config.toml
d_model = 64
qk_norm = false
attn_scale = 0.177
parallel_block = false
init_std_qkv = 0.0625
beta1 = 0.95
beta2 = 0.99
warmup_steps = 200
decay_shape = "linear"
seq_len = 384
Each number is 200 + 30 x the weight over its row's rms, rounded and kept within 0 to 999. Layers, rows and columns count from 0. The size before them is the row's rms in percent of the matrix's.

# layer 4 MLP down (transposed), 256x64, rms 0.159, rows 100-125, columns 0-63
087,206,260,225,205,257,200,208,226,176,198,139,196,170,216,180,172,188,242,147,195,217,175,193,244,212,204,203,250,173,203,245,156,250,201,188,151,192,150,225,236,179,206,191,197,183,225,206,196,151,206,150,177,188,222,218,184,168,150,181,234,158,246,170,181
085,197,225,167,188,205,179,234,142,168,130,209,203,167,242,203,189,212,204,212,153,181,200,240,179,205,204,167,248,234,192,220,128,226,240,235,201,297,199,222,201,249,183,186,217,192,227,199,165,240,219,207,211,230,202,224,206,191,203,186,163,219,207,207,250
098,199,212,225,198,188,183,263,204,251,222,107,191,241,140,212,203,239,199,261,206,178,251,198,226,202,245,230,203,237,186,199,182,204,174,191,174,175,195,213,237,211,182,229,228,185,145,157,201,186,240,211,178,173,262,216,192,221,186,205,173,214,162,193,189
104,203,174,183,278,162,254,144,213,187,199,196,258,197,199,233,223,177,199,187,186,224,213,191,255,148,165,221,156,171,224,233,215,144,207,211,211,185,209,175,201,175,286,180,222,195,171,223,201,183,227,236,220,186,174,231,170,189,214,168,173,193,226,187,234
103,200,213,209,253,193,226,196,196,239,232,214,196,161,150,121,170,196,170,140,194,223,137,183,185,200,244,207,208,185,183,213,222,269,253,262,216,207,192,202,208,142,188,220,216,149,246,222,223,195,195,211,244,218,205,209,225,201,191,185,203,229,219,225,190
105,187,214,197,236,190,210,240,201,180,187,245,182,222,163,178,164,199,190,219,198,279,179,208,165,172,144,178,211,181,147,202,141,200,186,226,212,159,167,190,227,182,172,231,203,266,176,182,218,198,214,190,215,215,257,154,144,138,213,215,181,228,221,214,181
098,257,262,153,191,144,232,207,189,179,201,176,192,181,208,140,171,209,221,163,199,180,161,191,201,242,214,256,181,177,227,202,174,221,149,215,189,194,208,196,191,186,237,201,230,185,183,182,155,219,208,155,186,210,171,177,149,202,272,196,171,211,150,239,227
116,196,218,188,182,187,214,201,221,233,201,216,209,179,201,220,166,255,169,209,186,169,200,210,115,198,183,177,193,263,225,236,179,221,200,146,279,185,181,209,237,207,184,207,265,191,241,208,204,151,265,227,166,220,199,206,179,181,212,193,229,212,260,198,194
112,213,214,226,226,151,223,256,222,168,224,227,276,263,220,191,201,236,163,187,262,202,237,199,215,204,203,208,228,241,175,227,180,166,156,206,185,198,226,253,168,176,219,242,203,196,221,208,184,249,205,203,216,194,175,162,208,136,195,245,185,228,201,183,179
128,203,212,170,136,172,196,221,157,202,194,225,238,213,228,213,196,242,188,270,116,206,186,246,203,181,225,205,194,204,138,190,185,210,187,157,229,222,197,200,228,229,242,238,243,158,226,164,246,214,177,244,224,223,163,197,189,171,212,202,221,239,190,221,202
112,205,227,187,182,156,229,250,276,240,182,189,161,208,178,195,195,220,226,146,220,213,178,230,205,186,189,219,203,211,180,194,137,234,231,167,192,198,266,239,184,163,168,197,202,219,215,224,137,237,169,176,134,212,207,154,208,219,212,217,183,203,187,193,157
109,200,183,206,218,246,223,150,228,175,255,173,244,197,182,195,229,165,210,232,174,199,224,203,211,165,192,196,218,168,174,164,182,228,229,159,134,199,153,190,221,224,202,154,131,178,197,191,252,169,219,223,192,203,181,211,157,180,146,177,241,138,203,200,200
105,213,151,199,178,241,183,199,178,211,175,194,191,219,152,209,226,208,190,186,161,140,227,227,247,180,262,163,161,174,202,205,225,186,161,167,221,215,267,192,212,195,260,248,202,195,221,219,194,218,182,186,197,225,132,175,265,212,252,184,213,214,195,214,173
091,193,200,169,192,232,152,232,196,193,213,213,185,181,199,210,252,208,229,244,237,195,225,183,187,211,205,185,204,179,184,194,249,168,227,185,241,197,193,165,205,202,153,172,175,224,281,194,167,216,149,204,200,204,110,175,218,234,216,230,211,220,225,194,287
105,214,167,239,187,181,276,187,207,225,176,218,150,207,163,236,182,219,224,187,164,222,166,150,213,259,159,232,220,219,244,195,141,144,208,178,176,236,221,204,189,218,190,190,233,223,174,178,175,222,161,180,190,195,182,194,256,206,204,163,184,146,187,226,182
118,151,143,163,141,183,195,265,201,221,207,163,209,227,184,202,176,207,150,213,183,166,263,182,199,210,161,146,247,188,225,225,201,156,166,177,208,241,187,178,181,230,160,215,177,190,183,227,195,198,261,168,194,213,232,189,178,181,230,190,172,209,242,234,197
072,204,220,197,257,159,164,185,237,203,199,206,218,235,235,194,152,175,200,158,220,150,197,183,186,199,151,176,145,197,197,171,209,178,218,176,157,207,111,178,190,167,196,224,176,245,178,262,171,200,180,210,186,140,203,185,179,203,222,251,228,216,210,172,216
078,173,225,214,233,182,206,224,189,225,211,194,189,267,209,199,233,180,228,221,192,182,160,190,209,170,164,198,275,192,181,262,227,220,226,183,219,246,196,208,192,207,202,208,218,182,154,204,242,144,179,152,191,175,206,234,188,136,212,228,195,138,175,196,134
102,202,121,233,196,233,172,232,172,213,206,196,200,196,150,176,236,166,280,196,238,198,207,238,204,157,220,212,188,208,230,198,211,163,203,226,200,206,192,255,213,193,152,141,180,194,223,255,176,164,222,191,168,199,177,230,205,165,166,218,173,173,155,240,195
092,142,173,165,209,189,241,204,173,188,159,207,179,235,208,219,181,197,197,231,216,221,177,179,249,208,161,177,222,158,228,252,203,207,149,149,178,217,189,187,200,136,207,178,213,211,199,215,209,220,247,232,264,226,266,248,176,193,206,188,198,194,234,139,188
102,227,235,200,218,162,209,172,169,197,196,172,187,161,214,215,187,256,193,225,194,145,136,177,195,230,220,259,234,149,241,191,181,215,210,160,167,185,173,203,190,226,176,201,193,189,160,219,178,197,150,194,199,259,202,168,152,197,206,225,224,119,192,238,206
103,210,199,182,204,273,226,172,244,174,181,179,212,244,200,219,236,181,180,183,211,191,205,214,219,214,194,234,167,252,232,195,268,208,243,195,142,190,173,174,208,227,147,205,163,210,234,198,195,232,234,165,229,281,197,202,175,184,215,152,179,222,212,178,155
097,166,198,246,222,167,204,254,164,162,178,210,158,203,173,169,244,231,209,189,181,249,209,202,184,220,202,186,160,266,147,238,222,224,182,186,205,188,216,205,139,142,196,212,233,249,146,247,175,198,219,201,227,219,235,238,236,214,204,190,212,178,173,179,206
111,245,231,267,159,202,192,184,229,175,192,194,170,167,233,201,157,181,202,170,168,157,178,207,175,233,214,204,206,193,213,196,168,191,175,245,230,170,232,178,212,133,212,202,202,153,151,168,229,166,233,193,246,237,185,239,191,181,129,187,188,234,227,181,169
113,120,203,171,180,151,221,224,194,192,150,233,217,209,227,205,233,231,200,184,168,264,246,210,149,172,166,235,154,256,170,181,212,198,187,212,115,189,232,205,183,187,191,214,161,203,179,169,210,204,225,228,180,185,218,198,236,167,205,195,164,230,198,191,192
084,195,229,207,171,204,234,217,201,175,167,196,203,228,223,174,167,194,227,179,268,183,248,176,179,204,170,242,214,270,198,227,154,202,209,207,278,199,194,188,208,210,232,154,213,198,249,185,169,157,230,228,194,160,218,212,228,264,163,229,245,166,216,208,200
# layer 4 MLP up, 256x64, rms 0.187, rows 101-125, columns 0-63
095,202,248,187,161,163,192,184,213,206,166,208,194,216,206,187,226,185,203,204,172,275,154,212,217,200,252,184,193,186,177,183,205,298,201,223,223,155,184,211,230,213,190,191,262,208,202,215,129,209,196,230,229,210,195,209,229,182,203,224,249,205,235,206,130
094,201,189,164,202,222,172,225,229,141,203,186,207,181,250,186,230,176,263,165,177,184,223,237,196,181,158,196,179,181,150,216,161,244,235,183,214,209,265,158,183,222,228,217,201,151,234,211,200,239,171,171,229,227,183,149,260,195,176,220,170,203,219,172,221
106,189,231,206,133,244,203,209,170,151,217,178,193,213,198,215,158,217,178,217,252,224,222,193,182,256,167,183,164,208,167,181,228,173,236,214,217,197,211,173,251,185,183,273,169,186,204,202,217,216,133,228,255,224,206,226,232,157,223,215,212,213,179,217,148
107,216,172,159,175,204,181,259,187,205,207,190,161,184,222,274,206,209,205,189,218,224,224,184,242,207,199,152,177,275,131,194,197,177,185,155,208,237,197,198,240,216,170,214,185,256,187,255,151,228,208,207,205,184,217,248,237,217,154,200,196,220,178,172,206
094,148,190,210,213,165,200,227,180,219,188,233,206,184,186,210,175,190,188,222,225,221,231,190,184,231,159,199,255,167,148,159,212,195,196,157,235,195,197,221,189,186,231,228,230,217,278,206,134,231,235,215,179,209,206,185,212,201,258,269,163,212,179,262,218
091,230,126,197,188,179,190,174,140,216,158,154,214,129,168,222,205,185,213,196,167,235,219,228,170,241,155,225,195,193,139,182,195,214,219,213,204,218,194,183,220,232,172,204,227,228,196,203,233,167,187,203,211,185,246,217,132,219,223,244,180,164,226,244,197
123,250,199,192,197,229,193,216,170,217,127,264,197,226,209,237,165,228,196,205,204,137,190,183,163,213,216,214,188,202,174,204,157,213,213,193,172,218,216,230,189,190,129,239,186,226,211,234,207,136,204,247,178,216,234,250,169,209,192,224,193,217,242,260,216
108,195,186,149,217,227,163,133,209,237,207,190,162,223,201,214,194,206,255,190,194,192,240,178,231,208,202,192,161,188,184,208,241,154,263,145,211,177,217,186,201,176,188,187,145,145,242,156,173,249,188,196,177,257,196,197,242,216,177,241,161,202,194,208,217
134,173,176,187,226,220,163,210,217,191,234,162,201,241,171,154,203,252,228,229,213,229,177,248,198,192,196,229,193,203,144,188,183,176,245,203,219,173,229,157,202,209,180,188,223,145,215,102,251,211,213,201,242,187,156,206,197,187,194,255,196,223,230,216,167
108,198,183,226,222,215,163,196,163,220,219,213,159,161,162,181,183,161,220,157,186,250,210,201,154,165,167,211,185,158,211,207,184,197,205,222,174,258,172,168,228,167,230,228,157,197,200,258,244,178,190,238,267,188,205,230,231,243,228,179,220,246,219,228,229
114,194,208,187,168,165,161,207,193,199,207,236,140,140,235,229,201,224,199,135,252,194,212,176,180,236,195,141,211,190,191,192,200,200,196,241,251,193,189,197,163,166,200,183,281,211,197,275,179,197,224,198,205,212,236,199,258,228,220,214,161,205,184,183,214
112,172,174,269,186,197,235,169,175,259,168,188,229,226,204,196,198,162,265,234,250,246,207,167,178,210,208,213,237,225,165,222,202,160,231,214,174,245,160,230,214,180,164,190,210,220,212,200,236,221,175,204,201,205,277,208,209,206,145,230,232,208,172,206,194
095,219,149,235,211,259,214,198,204,254,228,224,195,203,215,187,203,255,210,131,204,158,214,153,195,233,192,183,210,207,232,195,142,202,192,188,193,208,215,209,173,167,234,189,164,204,220,238,200,167,203,140,221,204,242,246,201,223,171,180,134,223,203,148,239
104,149,242,225,205,167,191,146,162,207,182,218,197,191,191,187,199,180,215,174,140,212,164,214,244,207,168,210,139,254,214,198,164,246,204,209,204,214,235,152,168,239,218,200,173,147,211,143,210,258,225,262,186,205,203,173,226,194,226,170,196,213,182,198,227
107,206,195,183,153,220,171,141,153,236,235,222,139,275,196,220,182,178,263,220,204,223,189,200,233,221,217,185,181,212,225,237,194,191,234,192,225,229,221,170,189,166,198,165,224,189,185,202,222,238,204,248,211,218,139,215,204,262,151,188,215,208,233,167,208
068,149,222,227,161,191,168,214,149,170,218,186,227,176,188,170,157,229,250,203,137,194,166,238,228,214,218,176,224,192,160,260,162,183,229,256,251,246,231,175,213,207,192,174,211,164,188,193,217,272,183,188,191,201,187,219,213,239,175,186,170,199,219,202,213
072,204,222,235,220,201,171,176,195,190,171,207,202,225,250,195,222,228,168,145,217,214,198,222,252,242,187,230,174,177,170,199,176,214,219,168,231,199,178,184,196,209,192,225,150,211,198,214,215,217,157,165,206,202,192,177,177,199,113,175,168,214,204,320,190
108,223,166,156,163,217,199,205,193,178,228,191,181,197,199,180,213,225,136,214,179,233,214,172,154,147,155,187,203,218,131,208,185,174,198,242,208,229,212,177,221,203,232,210,215,164,226,209,226,179,193,224,236,226,214,232,167,173,262,216,151,271,210,142,223
088,264,198,241,153,195,193,184,212,223,210,196,210,191,207,161,176,255,205,150,179,250,193,180,157,186,208,224,186,286,138,169,200,196,224,199,198,171,211,209,187,249,253,185,226,194,174,199,197,157,200,181,135,230,228,187,237,209,219,204,229,201,173,231,229
092,188,221,189,207,287,171,195,176,170,204,226,205,129,188,272,233,178,198,203,218,249,237,178,224,213,204,183,153,200,199,182,203,237,210,155,182,212,230,179,131,180,189,183,179,244,247,192,198,174,222,240,216,170,211,193,231,171,163,192,237,215,207,198,240
101,227,214,192,202,152,197,165,177,173,194,230,220,188,243,173,176,186,236,234,193,187,219,216,161,242,153,236,217,220,181,249,149,239,194,234,242,154,172,195,164,253,167,241,224,206,215,194,189,180,170,160,229,228,202,232,211,226,162,242,160,193,203,136,210
098,180,182,243,207,243,181,214,194,186,204,205,188,188,204,215,164,199,184,246,189,225,219,277,209,205,211,230,239,179,188,180,143,149,215,137,189,195,202,194,227,189,148,253,218,196,236,234,177,188,169,240,200,167,233,234,144,190,270,209,185,181,213,247,192
112,210,211,230,190,210,222,197,186,169,224,208,226,160,144,213,216,230,180,195,226,204,228,182,247,189,156,162,160,216,178,213,170,168,190,146,195,148,208,279,233,156,167,224,190,187,211,194,164,188,198,168,191,177,189,166,146,221,233,168,217,273,194,247,204
106,268,208,217,178,234,200,237,187,202,249,169,205,207,162,239,200,142,252,217,210,181,172,222,206,185,188,206,198,200,142,206,170,211,237,186,253,199,239,189,243,196,199,234,278,199,206,187,200,199,177,212,226,133,149,162,169,187,202,221,246,209,183,221,214
088,156,222,214,177,244,164,251,197,175,211,249,255,237,277,188,177,249,213,181,208,207,216,184,173,212,215,173,188,157,170,173,172,227,232,203,194,193,234,180,211,200,244,262,175,202,182,204,208,199,189,262,247,189,239,196,203,170,211,153,194,216,247,178,188